Weights of a small transformer language model.
Size: width 768, 12 heads of 64, MLP 1344 GeGLU, vocabulary 10962.
Architecture: RMSNorm before each block, rotary positions, no biases in attention or MLP.
Each number is 128 + 32 x the weight over its row's rms, rounded and kept within 0 to 255. Layers, rows and columns count from 0. Numbers have three digits each. The size before them is the row's rms in percent of the matrix's.

# o: layer 3 attention output (transposed), 768x768, rms 0.0589, rows 240-255, columns 384-575
# v: layer 3 attention value, 768x768, rms 0.0639, rows 241-255, columns 384-575
# q: layer 3 attention query, 768x768, rms 0.0441, rows 256-276, columns 384-575
# k: layer 3 attention key, 768x768, rms 0.0443, rows 256-275, columns 384-575
o240 097:082137188075108151135133111113128130107166161120174128092126092096136084142133112199134116126139127113109100142136173188109129150201118156118179084107179123095143118146170088155161135136122123108126084155170121091125156164159168154156127059099209162084175144098147137103146192105167147089157109108098109130090094114155145104104147074092161150118108154194167109097146114146090115112114111178100156079093135102122103141164085173138111152204126076047114068083145136155146122071146118112139084143127098068178126114162079102166156122179092134183094169163189127116100168084108120121
v241 100:165121210090181107135156158140110119067149119063130124101162155148118149114110132133138171085063124073130130093164148177084161096097120107129115174121122129153152155116106143140175183086157105185085142133136133156106151140067093112110134123100103085126141151060126151107107136169107127160101139087112125087169120104152090052150096145119094138150113177150157052127162116102152087038100140137075163119197057069120153079106092154095144197142091123111163118127126157179158094128108150062128184167126082103083199114150140137141169152087139124107121124088177129164160074065166120150
o241 097:117117160081168098068132076129188073111097078151061096172138140160130081070128142136125090122124123091205125128109161208107118102129078140105084128159179103149084061104158102125168144073138118118152122133128079130099138235113123141121143168118094076159110115109186130107067128121177152190099111109122145169131159167076046099106097082122175109180131129096088110202204093109148161144127080122148132128084137147101076130087134078093159127135212039129112114093094184173168119148138115085094110117141146159136095129155208143145176101071121201152163151099108143119122117149165080131
v242 101:195137114132151118114161212151144154138213145140148146144172141148114115143103120087116109114140171113176095153096102189150092139124121114104090127085166137140144166070142061110148088101132182087104107130126106128100127131154152107158122096163136126095102128113146157116177123135146102075100180158171153132175160159177137148074165149158111117120098123127150105147128184123152117177131203111158119152107158104129141128123101134151114096130165189131203193150090130100120134119132101107080161090144126173127110084108169168149197078070111097113156107160100140150182174150117125119
o242 099:112120110159118089153149101136092129101136154170098148164169134062136128115119147069129154143176128135104147145034135168092145151104103132135126125119142139110084110124177153212120148165117085174165140099164085220062181100141123112179149119199141180082104104119187120139132154115125172170133142160144156153150088098102127097111144134145103075120070105134117114095137153149110140148112105075097139143136092198145135096132166121153168147137123150106098078157153156102083113106165148154122137059152126176058074149090166143166140164124231138078096117128095114128155170089061162170
v243 097:098114088109074134099145134108140192126123063099120118089166080169161188130156094184182145079123077134103095138155164114104131095078134177138082114155153121076101146124163088151120122113092117170113108123124138136071115064153185106108114097140137103108155148127168072075073116060116112191137147101112148173152159152125088133133049165140149128137101093174182130164132122094064120087096123105140101099151169134128108117158125102115197120099104080130183129130153104158129159184108187137114157169143186126097226104149099111150173145197187163093134178179127146099103136137105171149
o243 094:115156134145157147096139114152149112133143102151099126167136123110074117174088162125158093164117083042185123076150134100092159119111143157113113110130090162196112100127134142119136103091184155160129154148134124090175174094146147104165142147134152134148168094163104161092100157165052148138141148128128078086088187074131134175111169148146166131158176098146119133178191166119074149136129130163090146083093143132102103076118126151102171140096121132145133186097142072106118134185118115151092113161159122110125104132114119078108135134126133065095088146132158086123089181128111104103
v244 098:095109125147123176173131113140136175124127121211124102065149102161154123101149111152126093158137055166148099128079184121127153085106183110094129115124119107086068080153203136090076122147094114165112111191119160118140110112092209156121070199146162117160097124151120071120088087141177171119200118081069179154140126111132222121153103129073139132155134186171167101154111142145095150097129165141049093100148104156169145144150106149208101101117168131111078112152126134128097185201149125140121172073068114158113169184179052121186074161168153126123081124124181146090076138162110089141
o244 098:184104153088104114165088068134097063117175104138110130106131153145089184083128110168160116159084134121139122096173178087152125148090141089180156085170141087171120160131132130092075165133189143182062133069140186107120098132109152116159098145144091121117134125159169077137082081169103153136124143071141121123139143125116102120065126155151126184148116125187113128054097096103101115098152175109132099153165110116152132166173094177166169156120115113103172165096089166172073169101161075162161167099152131174122135144108145137091110125084144040071098188133135110147166169180082146161
v245 096:129103174170126126160145154131119077088137137125158103132104103127157145092121170172094120135132166133085069124147127177120127158167142156165161136178125217145142173111163181148109127097106183144154146140121116147151162106134140111108126147105142115151080126098080137141130126119111160165125149095087114114206109122113135144125118205086112123121133132132104125132165119140125105047100165115116128090158125075135121102114156124163165128104117155107129110108127080159127158156125136151168130118216175113100078119079089113157158184083123148051111095147106121102110153092109144144
o245 097:114119162079150096086139098123163124103122160134083053129129160121212160140136050138141119105120132100100134089145155117128112160138154156119098094104119112095104084126101074090180111147161124102162095195131151121127132120106183138103224099198110102065176160118080166106110116130170184058125185078168120110113130092069125171142136097080156109149031151154111167087112156180072140148188149099054129157131102104134103147150158098096183098168125138144147124138110143089139104123110143150072151113106129089169094091145140103123177133120198195133108118157139127087135085091140179105
v246 097:135108170077158092120145158126075115130135183107091103115114122100050131172131138114137145133183077102150120149113119163113127154086067112106112146174107108136171129167083115160073103157179100170146150095128149111161115153108140144088171082152170141079128146135126102153099123157153138144090096071174132171072154148097189208109090092080144142055089078103150096152120142119162166133155162186132120116087141147161089156086127127089069172115140156117137145135108166149166090131139100117115088138135126167156117081143132154143141128051162117151141155108122142120125131165104091130
o246 100:129091154121101109158143105159135141137114171161157140071110109092169152146107141134098176129142117168143154111114057124135158172170123089124151105128087113146115082128096060130155146090064103130164091160124175142109152123185147113056098104152148150099186118157131175181114113146125157180146134132145127214147133150169217115148129120163130187106102160138155164126083090074112112120111148133104109124114086101144102089095108166169109141063160144126160062105154160151149168187111085133094185162147093097100098161123181132122117098108135130087145171173088128076143125118176064120
v247 106:081153129121128138157090106108127160157159081076130162165121121093123085099118103096138138112096169118131135131096119081152081083072146082112107103225125113105140050089127097086123158092167092076089152101126168171105135138157101147122122153149163159159135123143122123052106105121139154078143116105126173190182094063157201099174093153106126163142133109087047134122108163055151137124165075159182073158089121144108100104140157120080102147184153097091130056075102171111082130122063158122111083149096167139129096161135159140113147131135121158086174162167145122187167154133090148148
o247 101:090099108149114119189122096110117201162153183169116150153121141140106156165135166136143144151148119144154169141075035113115142137154109169167142086124090132149155102130112116175125159119148109108149113111109124132144157113188122107090128136118125203157179155175086068100094133087143082196080104181076155105096131171090133162191145098070096113126153097132106108167053107098154087171134142087127148174133141133156137082134235102070078168132154139184204157158099157095145080103123132146166139096093144189141122171204143130145181172117097147151104149084090125122104138138125120130
v248 096:159102124092157133180140135138119119154070149119116120112138163114139152150094123109084104174123136121127145124169150152132168144144082099114063130109141200138129116103118099111106078130148086141142151148141176143095119134170129144136146105092166052164142183159171111122140158099181152109114051060154161121151129163073086134090133133141112086085141095071114146128162121117141132173157134101102118132106137092148121128098110081119107107115098139098160152174126192198089169099163102142159157120111103156102088172140104099152201167083166143176106118166096148078126130159169135084
o248 092:170147121101196084148123174112185134127083147076134172150124123103170139195141146122124137105167124199125145111169135175134105165159104116148189119124119110044116159150154118155135119064093114141191130131132155146089117108158122136112110148114122129134103100126118159131147111128167165165189148118110114138142142102104156161111194142124062119117105104149105144126141087117141123133043087173155136178139149100081080113118072095140138141158108175175165160191150136092114130066130109140113110181126116121097143081134073081201126147173211084115167212183089116081153130168159173183
v249 097:118187164138171128130129146137153127149143084140147160081120143144111151133149151086057137122086153117129088101111128107102093080121165129223142143135183095152110090094110101081132119071132109178123146105137124187128100119070100120107101154069112168079160193186129149087086087139105150119131156147191150127081115114158116180140131094168122098186188128146143171128156075122135112185098030128087181167146121139100113152120110164139102124197097124141117122167123130155132141075158087088163102092107086166129109105111149150142111132139202150149142165101074139114083145118137130096
o249 101:132207121111168170084159149124148163119095126155109148143047113167092166064124134154118142136103121110097103141128101127089108123175159138176107123099114153096134134108064094120109138175091081125106114139168171173138178145171123161101145125147123094069085111152146117100173131147158077138144152157063083084133134137140078106118069136099115065118109129090118116197141123152128142105109098110133078124171126152091176164035182082086137132133187088094141129179106157126118130129079167149178136111140129116142074156156091081129133122156163136166172071109129149106085169146132107170
v250 102:150104146084164120112186134181150088138110200144067109132115142141163195116153133153132127125086141084118107141165070130157179129115158077121087092145110165105136045095113102172151108109145152190106145141107113123097128103132184132109096108170145098112141113089126149140157133188164122108146133099105138046142137172131105129126159120123128142153132121079151113113157167088119132108124130075120108152114087076095098153100177139107161133115147186141107143165138181105109171095147150150126121090136127101169185177137158169086122157156145181210101101145126178137148097100116114123
o250 102:090154118150124115098113100093114127082134115111121106093143120076140144142131154144127162113093122139117131105095100171126140091142093093123096132139182149147100087161167103097092163094124179107167158182099084156143120105107091123107175138173111050157095086140104134179129135129113150118094169103110161115126163092129142151156128150151132156140191082096124178157141119115151160132096118053103174173110139130098123154142125154111155117150095167106067129130158173118124167048134114097070135125106123112065131107127102143102124161150113154170085166156090101154150175098121157125
v251 102:135089115103118130124070137061080127135210127131131156090166143072169104148098119143173123133137149149101100209125086147111113118140080127117161109139110120157163147091073165128142148114131118154162118162110161079113052170158117176121162109102109122102109083129153124193114099126168106153140123135122101145154122165146194112157097149148089067151151115120161110181168164100166060115106131106107193098163087148145157119126121129118084099186127131142142128120112109124105160129113111151071088145157126085095138111208040134177149166073118134146145135124041129197099064052158117161
o251 100:160156107090194117110163121155151108150115141137128159159140117121138134127134126128179124148124096157137058141178136121125179100115147154080028160118117120082144134153135139088110103095104094118110162164094122136149156144110119150124070159146107071154143146064139178122089098177210140133195111133121094106124153223141115142153141192123132059086099171183159128144162129114124131073119103137097186124123145114174216139130148128076117189139128148060134112100150151162158138163135084115064137066133099139185140144172133155063164149126160134147106081132096138135140187113125095150
v252 096:122185154137130107185145156112123147156107147084136101155139097085134155114128090113078171122053158148123123106127066186117096176075148177091156157088119107184166071105144132123103130147108151074159084120172188101116115125066167084177141143130137135159076114161126176127105116112087112145138098110137110197087088084109129102103180182146149184117150102133094140147109138098139154112148162096127122161098104108192124119155131090183097102142116139089101171141136121133151107119121167177139108146095166172161073123127097069172164145137096097174132117070063079114081167160112116124
o252 099:131204218156129160088119149125134190160179172081131151126172129156077174151115100085103194144181146129154086125163133215069095073088173134089175149129157088073163221109156131103090111121108156144142086147147124114104126082155106170141111174149102206135118164094156125158158149161103139115088126130117140147170132091112100160139111122127132122119054136135121167158173150118103067096097154149139135119159147123125154149155154094118108140118070149070135169182147175100108076146115134118158065132180169167127163142101113176155121172180114143172123179131116108100082088182147151142
v253 101:179159110115073129090080125076147191103101114121143147154151124161132142127140085150111096090097141166150130111078142144146174144104129097101142081110125134132079097124127099194128128117131174116149109149169114123161136116131099190079143127117169137105118093119161165078108165165136077154092138067150213157116142094117150089207124137140092151135131150143161071098089112160139124141122054053156150174106160126150114139133191135084115146108177081119166120106153126090119186136131188152150123102172136165205130125157114094106096065170138154122143095110142196123160134131148160122
o253 098:133114095116191159200104140184126118142144176113182076123128084118162132165078130152182128088145135107146180192129089111127085116102158101129139148156148175111134117119171093128151178163153165164175160132117080154133118204120120119151126124160086133155163157047170160081123110181069131049076091120149095090131141096105130130129124163143120140142168129116056116165138161111153078092147116130159167159109073091123181184140110152082145103150114154112127094113123126142169102162119116184075120133117144071111115138123080086154125105140129108146131178094075173139104138166091132107
v254 098:163108141126136180136178135120139094146100171104145118155134113131182105146140176112136156138168153123216082129120094146151151186116067140158154148100114171141045255097108086110115151099102111148160078175113105128130145169121127146209131086110164175186119113170093126115168150096126163089104147148120130094121159124193180106114155117174093135122092152150116113159099130121125129091114127084151081130065159143108105077118155123087115133131140103098129143162098105084147165097133126137086133126138098078105190158154110085137080152116127055112146142119178134175184140125102195118
o254 098:174072170117164173151122109158149097180152134152108133150096107106142131131149062151198144092137103149178103110090092138101138120073128131110109117167100151157153070168099056131161097125085151115111081149102085084126184166116134092123169124121067120125131114119120141175104118075117176151090122114171086116133139156128156149157173197124110087120104102144141051119130176141154148110115132097158154133118166135073122146132141113150175116109088129102148137132166138108178189150120134161132132135133103154135109089117098135098091164133148123144176120106188119146136174153144107140
v255 100:080134170104130132097107164074130185128147137073096139157136123141115157179148169148125092145054181152134139195127149107090067093109157103132124183183113134177169145097146109120086098156115150047084007132133097163137165130144154131125103156171162034156137148131129111129095121084060107181149133141178123133160110161093163108136183173063117158075130124134146146082103126148168098142074122127119150131092136114105165116120123141152123115153115144153119153126134132084126119149134201208088114122180147126086113129118202193156132157068143143136125153139125135158063128116068171132
o255 098:109097140131066124099129103094143066176126152112146180114129147120118147112203140128059164159160167107128128110198154141153136075195120088106092171165149153082158123116128158141191111155141109087113132172109111105131156111155125119097128190166116143126135144154152123144152140163129155131145154109121101050177149121127137125183147092136104110111106103191150145178119144142122117167117133142156074140128085097159138135140144159171144142136127086123180162127055113167180079109134131123183141056150125159096179139095161152159172145100162160173111123105155111153151103172074122123
q256 081:135154120129133082115148101233097129116156155172150116130068144078121137132147171131156150112137153135079130117140072109174060212076208096104154115108101148121137203116136124135156103148109126038052171148086116091147102107128184058112116079093099152128178090154103134112142142113120113080075156127132105154138117099128134116126118103172132106136202125120101090216142112123149172092113078144128150125142114117096115167104146091174162137118174074158143070123123160108146098081111125165106081146120146132130145129117118177121101121148083102125138095107071124108094112155103130072
k256 086:161180104127119110151082125102106089183150139148112145128109147131075120115147154198149166156166143110115132107150196132130105133144082111095087065100101118109170164147137125180095132094093160106128097157119138231114086141132103172131063146146147089164109134114157192109155177176108096112109143176132117091117140134107117198110079137171071196133122149166210116141094125138144116171219112111066136101128123146123099180150098148115110124112112147166135137100152092109103113185081083059128165072057113154116152162088116124173187132114117153172140149126139121147166114045122160134
q257 089:119131116139127138127136180117103139130138063134141115124124164107085155162190170112114148142155098127108123144123121143118072126077177145158093152099107053114088070082135143072218109124124156073179108137160170146059092176146140140080114147071157142150116133108095126120223122145150115113093125114171159119166100089114100139166146113117141162174122130183138118172111112145099129110133123178130123110110068139089119106149205067092144165160142112066138075162194160110169068095135153100115054102125120124066136117144122076160140137116098193173155070189023117097155103073156142142
k257 082:141111105099137085109107141125196105121176098065102141133168134136157114091086148085126143107073145178114146164133110122108145185118085130088178131144130134097143097158117151149125148112102177175139195150133124118133131128072148116141120169129104108156156174128089148119121104088152157165151162158128145152117145119099165178103043114122163143092123130190067156095087106129081115128093124128155075089175144109116109094128116125121104088150056159081143143112160083167173184109125093121109111096065134151140147129114130078122106178120158082060104149099176103151070142131186132121
q258 091:155107096110133120127072141159131149143152154132087138141106104174150142138177145099131103135139154108168106121100092100132150146173113152087054110149136121118152133077080093125139173121147214111184080111042134193138204126049082107208066116144183161182094098180142128080082085085103076117097124117146154145152095196164106163195100148139089149121100151132168108071118137109081074097091162159148142110117080156079133172074175120063100192093057204186147138152129168121148093140160148114189108141065154190045135137131088117119128163118149131118119109108138111119130133162149109127
k258 088:124097174123163088167129133203161146174103121100140094122160112087073134106109128148118176131210084111119126148093154107136109083073111134146119139110148078122071121135145150095139098142097147127136144093136100149058098120145180107071159137142146157143107104141137122176170112144097151125167113190137118165122149065120076144065177066156116112110185171119165127195119126173076113209115111100138116099093096142135137103088126145157139072082159115186111143160153124164152095140150110114103124087114133065072090162138135111167152143146145151153067075177124134155134167156144194063
q259 085:143142114099035127072108125060099130103151080156150114104124132165194193130129096128064155087182088123131071128164150209121084114132111117146143126107156202090158055107159089164157166132130135125165097123109129150136120124154134156165154099172122126140105125106119094126145140171145130095118117104112177130106142062101120154152130135146160092092130111131129103134116161129113111085132131129096062148126191125137190158113161118135124120098115167133085107108114116143108151148128176148088097127076098166082075140056123101131115167190124117126152130189131188056195127116086113105
k259 080:141163131125155134128146063107111085121113116086109210152163102090074128091168163105117154173161081224133114135091175158163176090062144131121123115091134064148107056134089142137082116122087160163147125135106093083110161145107078080157131179120188110121121128173126222138128123134087128129175084079142037067076149129103159127116090174128059113148151166137155119152083107143144140139133150109121159103158096102125149164123102177107140092111144086118168102125196168125101130089133142103178136135174181153069180164149171143093132100122054157122151142082128111141130185132123114087
q260 086:151108108126093183120109119099138167145180155110167118163116068179146124185155094157051179175142122181067130089135116121169135098140135175020069123139127126140136059116083079139168146135060199103148145139131086141096158178136172084090160117118134102124130132092096161120135156118134202126117143095050143129118157109135148116125188158139169142098152162112157090103116116167126126168113167085121131075124122091164121137213173134078169125117110135140067154139089127137092135182133166115136189161137102139145152143051141089168146123160121102123130138155141134141130143125083099158
k260 082:114140156110136159124196101149122100091164124116166134116191130096127125078117130109147129119155098059113122134053164109120090142073101100092142101156130136104105086135111094138146161126132126131153106096053122144168104126159097163165131177112065120146115129172136070151111145170130028109101142162126103123105081173153152127114111170096075172144160074190119178099141115105118163173118154119102107170132137168117071164171130077119062147104145120103114106168195120147152191123168153142149082117138166106113158124146162114102152211177214143118101143084095127134136101162121122104
q261 091:097109103113115076122125126155146099203111129105138187130167128100109094132058102118115117123100131209093152124154202108146149085078135125105162141123081089096074172176172146135114114160133115182123179131140144104087168129136201111126087186168073150078072047138101105161122167135078141117141139098143115132101114080098122094100163134148133099126155108110193088144114173106155089101172119097116131090114153126135125098170106151088096059082105101170137108086060120093132145155109116130125146177131144107110113210136145115114117109053126132141103138102124132115139118126114095053
k261 087:095175127106177127124134066116108135094137101141122089113123133153117089091128118157192085115159143089130115131187100101096106135173130078129120106166147170167137140168061195055135166165101149151104155136172173144146174173182132138154164087154193142185185119099150088110162089113171134133129143119132114129156187146140101139109110104135105163131094126163106146180127126085196135138114137118113073158156133141110094124103087118085171117182167125160121125142119189122135097126107141191176151113111129145096139179138176087122162081131047107073152158103113101155179126094118099102
q262 090:090132154092118153116132104168090108165131082128100189153129134133070169110130113128096133178133083134161182133190177156124176127158128074144053151141107062112165100115116130126132100117235117155139100115111189147144100155165093121130128134142079158192128112166131128115142102090125143084052134067110198145119166118157144088160113096143157110130126144096128161153119130131111187122181103181146126077137118083110094128120177119154151140151050137157151176043125116125149109145145103122158100131064129151186132064139137110139145094127195176103122108186119083170143069114123171184
k262 085:164128124103143137170146163033142107095156180135151160125113135110165053144115153117149155093142201175179118104126139127106146144144146097112200124147135181147157132107113117187137172117145154102107167076147106145115179097111158128181172053197157181123166163161143158129107167092159126136136102196200143124100132129100102123165123154118164138088099160175143163093100133120125145099131187148110160166146128142105158101124156160167153128095097157176190099106105136119150149093107092091124137080178186144127079108172085081105073074103091102146079150067204121114068109137136096124
q263 082:088166151171094115118065091057076107135140146163106142134122133115158148168065120116146184175162105180111153091112095147189177121132166124102128142136087169157138134187173171137174102132120123100159102172140101112141151096075157108118109105108058086176099142109101160155102144133132176173145157127099141149071128093071101122145191098133096133120178168155147188182110117140180121131109141108151116114139171161120173114194122125147117129121117093116081151082155047108108193070122155095140119159122134053157127178108133090128118124141118200141113161151096136087127109185124103157
k263 079:121132169122137082096150136167101123179140181168149144169099158130171140104154100181112111098143096088146095137127156098104167110098125122158109157085138093122166103094108141148074093095151158109157170101080086125126109136160113101076080111108139162170139159122148141109106168159158126144140089089171103158111086193150099159065150158125207148104161153131132137107116189159054117097136069128041116114126093153121086096138102160132235101132147085211133156128040152151072087162149111162123110117147122139157122124148164132112189105097145061129160171168121115133153125089123145083
q264 094:190122096065190138088169174141153078145123158158174142119165096112120115112115193094156121157180116098098121126144115102165177082147125149156111155136147137108149086095097107110134103115117050109133130131096171202092136176211114131132110173122108128116151167062169108162088105113154094132168083177163146152136102128121137130142099174134083116169129151099116091177147140124143130138185115117115111082154151141141116136125126100166107156126093191114096108084172195124112111103084138096140164143151181172133157049107100144122153115129118147152067128094125167159141145112128126144
k264 091:126140135128168102114132139141197116167186134100155048128128115091184098131091067097140146104159158145159157157155108108104091111118133151128148100163074111162095112058196095100143179110118172095117081128148147127154064124094136092124114120086120162107129080146105140114146102125090178210113180153121174103125122118089152170095087130119062156119133087162090150119147091136160080070145131126133149142085143078116115067186111131110128138097136152072153097151121179091133141114185128168145061161115171121136136134135113137134154107076121138111138143096151165080165164128118145153
q265 086:129151186170064151127145109096153168109246179111102129129126121157155143148089162128085147090140089112155134155121175116126162129092088066152077166094160125091186081067153172076095111139178194146136126094135160128089094157122097122128104140188132116152134093128078102120185071145195114106038100178131155110106133193146096114173121125106149153115085063094102059117132150141114159116128154126111160137147073092173113202123113090098134192124130157142136096146152134144132114151118080160124142113136103127116135102119144129154139103138098119171122117133132090099149102157140109147
k265 089:122051129072126168162087188105113170100126151107208139142126087114109073155123126088178117145136196184115134126157115080182125157050201145110127143139099128179121092157136082142095122132129097113193137077102097159141078155102119076147156119188072103137176153172159103159133143063133149092151162122163174126122097117143156151151114151137170176080123143131163160122146073139169118166113126142138154108098150169139138146126171149162103072203100099136113136133176107083150094067200128111146104180107140117106092087123121131109096129151122129173113115121120132159171159110135108113
q266 088:113146134111163137091170115108127063171120126094120125108113202119139121183151135107067145138125222148184144065080105154121125125177071106176130106125130069117131132124165130104133125143162166094086072116104163182072133131119123046075132103125119132115153114180123106072120170093151061105174098130190121152176148138132160145095080116105165153102129173142127100110073109144109112131158120163090143149154122154148094150078183169103138137174104129101167193154067114119148085177153117140198099122120107169107120059112146128083100108135148166128134143151123121141103130065132132204
k266 085:114109124113132104159084111173081182099197147127100154132082109101167119125121083098124152114111084173101085132129150077122168081101124171060103064142163109172188087109139060111184150100166148131142155085152096088165157108066116129095126121160155080144150118136153117164067157108126068122109135110174182134124124111125118090136094193117100124125112119100123141157142141086132167081098137140126164137107091026155137096131136110131136144167145095105154093135189183125094133057114149132055163138177191138135155066104117132125136118116133171110090052095190131132161153151130165062
q267 086:190079103101078162115095096167116107167148167136207070126081157103111144061127092159105138111112091174144100133099141158079092119060147070138094123074141108135149122141140156127090146117168153129106102120085102125122144134162179091177081127148146119119151146144111147164144110119165071143038111146145196163107163060122123117092101115094173086134068130113151114132143102159135101171102161097158112171107102122128120130130165144105100184110069104084133104103156116163159103111063140106130112145140125113150135141079079094123095109146099130113167130160131110109051079133093112147
k267 085:096135147146141151115160144141107145105116097118125123080140119132133115158088143114103129113103179070096119105113205145071146165164124132169172151166165101048100186105122107127114109116132120184164131124168118080107133154157123142143097121131162141117180096192135124145154069120101137065166160124133114151113119177183107134113102116158138135113105094095132193074070126069126103086135131124121131148167179137109111105150102116061159145135107169186157152106092088095098093136137081137107145170099038137145139124147192149058073157093125103201154166130099151086214099110142124131
q268 087:128129080123086089149201147159113103120169142113054119146116156155152135140125168138130132093159132117115155116128160178152124101178129114128160144092136090114063103161105145133110121092093142120114113166153115132145152139112124101157058109068104130150134120195097106166116131126178135093196066120104129149160133159138140125052147178163102075171146126163089162096139141167126088111124108174094186084062130116151102137084121138114138132097153129115131128155062078056163165186145141141134108094174112133123068145100166158160194134153129061115144124167163135067108076123116126138
k268 081:151111150167154137101150125123111184137157134180163101141099047146118137090115090024178075142101108118047085122140125133128093198154126076156133107131161135079117143108136121162141053173129104123092113156135113126126084071129076095123139122078126135175160140049106120105133105152096133164068106170095116112194121178135152132121113118167094116138156136138127117190129156114150161151128092085134107115164114163175077145148116094116105090094082094139148231151172125156116147095138137145137136079100095130107122091140143103092141163157162115154130097144087132108148109105067134119
q269 094:114120086101161153082114154169163106096133151116139098169102154156111136156126135187099106097150120131116085175126102131119142124120116092117083153089149103101104123049107090136163158122086115135153136092125115142098180066151114095182117076099108113160118121199120138143102120151181197104121156115161136082184186145138101072088121083109151120212091112206146140130139123161065156125094104117109137092110083075116121174098137105136104151096100152101176098101128135178175111125123129092142156147146175129133143111086092098162141095143142162145138153242116078082070130148161082122
k269 091:128116170156173161142088190136092093089180123121151197109155145140159097118149107095119115087132126128105178141135088112164163133145129132157153091175102100116091112153114095125104125150139162089111137182156126161100117117119067118127119136099134129099129061111130114129096127135168175092171081106136169148126105099123085088141130135118124140101108142118086115133145132157174115128054094086131100120074117111112153136143152116160165079065091169136194164136125106114107115132137094126088106129094156128139100148120128143099148097174156155111159133097176161133162162166132136174
q270 094:082128175125147140115130106114127168091107146114105150104112135148117095112134160115128122126115136101131117130118176143123121137095114132094142134136124105067123142114067161086126144138186199197124096143100168177085145164116136105118166084071142170143128120148134151129133172118161164148123055123209121161199133083119124088160123061177196146084140125078148144106144181119109162168149125115171107154131112100129134149142171105112172131131152136165154040036150154148145084205136062169139142143115155110184115067119132117161123092139098138149112104151172103174097157116150098160
k270 084:121044142172142125093125112143120144145135137105171103160094091109107103110178102124068109088100114144083103111117133084107114083138153117157136129135092168096145113117066127156143124157116178135117158112115123135085179087087102102111082073143118111134175163131126119056071091049130188073146084127139130125077106135074078105110099115155121095127127143119102116112174126096149118152129119173161152144067167145174204150149132105143026176101099103124094173171158109143099135107144138109123180094186111169139149141130099084100140115175153111142122100162062147100124115104114168119
q271 085:157139120099171131106081088203162102148117160156163049125129143116083148062141097157123098098119163128129171153133127152070161130135134138108028085135126120125185091155118119091161161167193131167101095140082152071124159135121095143108159147122119057097165157104131174130103154165130125141174127170098155183130098107122078099162137092113149243111095053123167117153112116108116084151180151062128151165147066115149176218163152127116116140181140105120118071133125120119080111114122154105134171107152158111133109122142087129091164090141124165149125129104116124143129151130169119120
k271 088:078154097157177089120091110067078115099189129113124168124139168088151161086152120164117106137126142082169116127159116149139149120109133162117111195150095152101126217101082091149190097064097133105083141112113182139174121117100113143110136155178173100148130158084152078131122154131089095135133101168150131135121164115098105113145158081194085080161102101107083134093098082107113129155136156179130119138089145120103101088171149068126119160104150133102135171119114102133123096160125193084134110090151127114091154134080117172141133143111095122169113135171178134171133132117093131122
q272 092:136121175091117115183120124076104205098051149140124143119148145152168116178162124142151133145113138168088158101103107074106171145125135148127165137144144159176170136156188142115125189165091134176130168109165135133181136165131220132109107122154151132128150125044083094093163130109119120164145142109135125106100095163134122171114118197100109131133136169093129204126155142083134125135148165169143136119183109198121132143120178111191123093155128085137048173135067099104172134108121103104073124095140152083081091173211150129156100191125087112163079099137115094133159111099119158139
k272 090:136097144171131064135115106118076055146183144174123167125078122160063097136146115155172086131114134137176109202159119096128159136121142103165140084147067121126071113187095123090159111086151136110077147118083074089104179103140127111091146112035119138124070209109096165116164125113128140099132066111140160164209132125086131138114171132169125115180101103094133101068165129169120135192067118152146091097093138086135176065155091153189140164116110155136119113152103116100143140114133153159171113087103090143139119088132120130104176095181118094113143180133178171208137103137119127136
q273 095:114132120186149121099115130121167129093134180133159115103156135109166072189177130168118154175095098108129142115110129079144094124172141169153169078135175122117090050172165141103153160126183177157130121103128122153116147129088124174151159117168143090158147102096132077136056101099121111101177148142165151149140112135141097143178101161183101160108182111143181172194087109132121141086140155080152164140103093086130061092084105072159178157131124089151142177109152125107097074073158130105144177147138113138129145123144144140109128147174084101150099130055142150099116157140137126149
k273 093:160122094127142192137094124115148140114159163087114086140103102116103156139200138112147148167159122160175163168108071084152156093127124129081111137133140205138123110083174141120137071104061106120131149124123077080125086162149131140155161138114098101114128105116086094087177098186123140143076086155072094115093169107211170110114088147129088174169119102092168092130157105125167177179116086210099146125100137113131126158132193103149117117093147117111144125126112172140133183115116103140128129054126167137148135128147111075082044161197116117118142107191111090089171165106112139132
q274 093:152124152153151136121129085206142106136195109180119130136144109151110129160114181104127153186177140126108105138110150113151067166098104179149107178114178207139180113148153143148104134106113116123082166107139136081141118140165111139085071133131161089148129183076083128099110090155128162161172198135151117140125164125068124140066139122151126085083126099140116203089128147096187101145118126080109107100100131133055124084155095151155170108083167089096104115175102155110133163123148119162121086071114102106091157218099178132067118134115088075108123078120093153166104116126152197097
k274 086:126151105104096144182174130129094082133070107128121138107110136132175149140129112210109146093116087147125143164152111150102120142171126114133192147169083114118120185160111183169121115127153170135107174080116140140128093075114202105117099115163140160178122130083119133161097117165113155086124148109117136096162187130181071121095139059101152162107130136129118161120127118171183108124128150155094111031100144179092092111085104134130032166172107049094119156121100076094091099153111147076120088148128126153181173131139092076166117152106129129118132160178137168110150144116134124101
q275 093:118145113109108135162193083139096069172118109200104124123140133155175109153125147120162126115157124121150138142169118105169114194142110099096130100104166149160166102119116103116119089102155108076131086135067108091110097181059042146153088146029144167160113127162113071132153118099092108092130151076133117121168119155150119156162120147185142160144172127179177142129174125159095137120173101111167155147097121183104080160090085157162173093144105113140120115120131135152151111128130140148119055122134132141144112062111134126108111122129093180155049126126168174120180134158105063143
k275 098:087098179166155130117160117154142144127087167093124092122143100159080138128113165109147143107109107145076140129094078071115084131083089114189117116171109186193090101128121112108102164179132120190076121115164124106127103165245111122157190100148098149119125110134156122140085171122131121129092050115144146115185125137136102136098102103096155138106135115139144080128163077160114064131071159110082149118108088144122158092137175125152128172149165155139104122151157101144098160173122169131164141133133176105135114085118149154110090097139200122106172100108144106103120141123182072123
q276 094:086198084130094112174105156109149162091138100166137124098183088096106150089144130141083184156130104104144127112116092159095162111132081118086141118092111143127175111115175145137082117107158171129144153187105125145102131116168141074109167139090102194192142109158149103096170139108127159114116179162160069159131184116136141159117108062171095140130159159148113143094099172133154196128108116166160144165115094100135089123123123120117133126087125135167124150094087137173106028140152122148115091148082101139153152113100119121142085135134097112130129133124152104153127176095112114144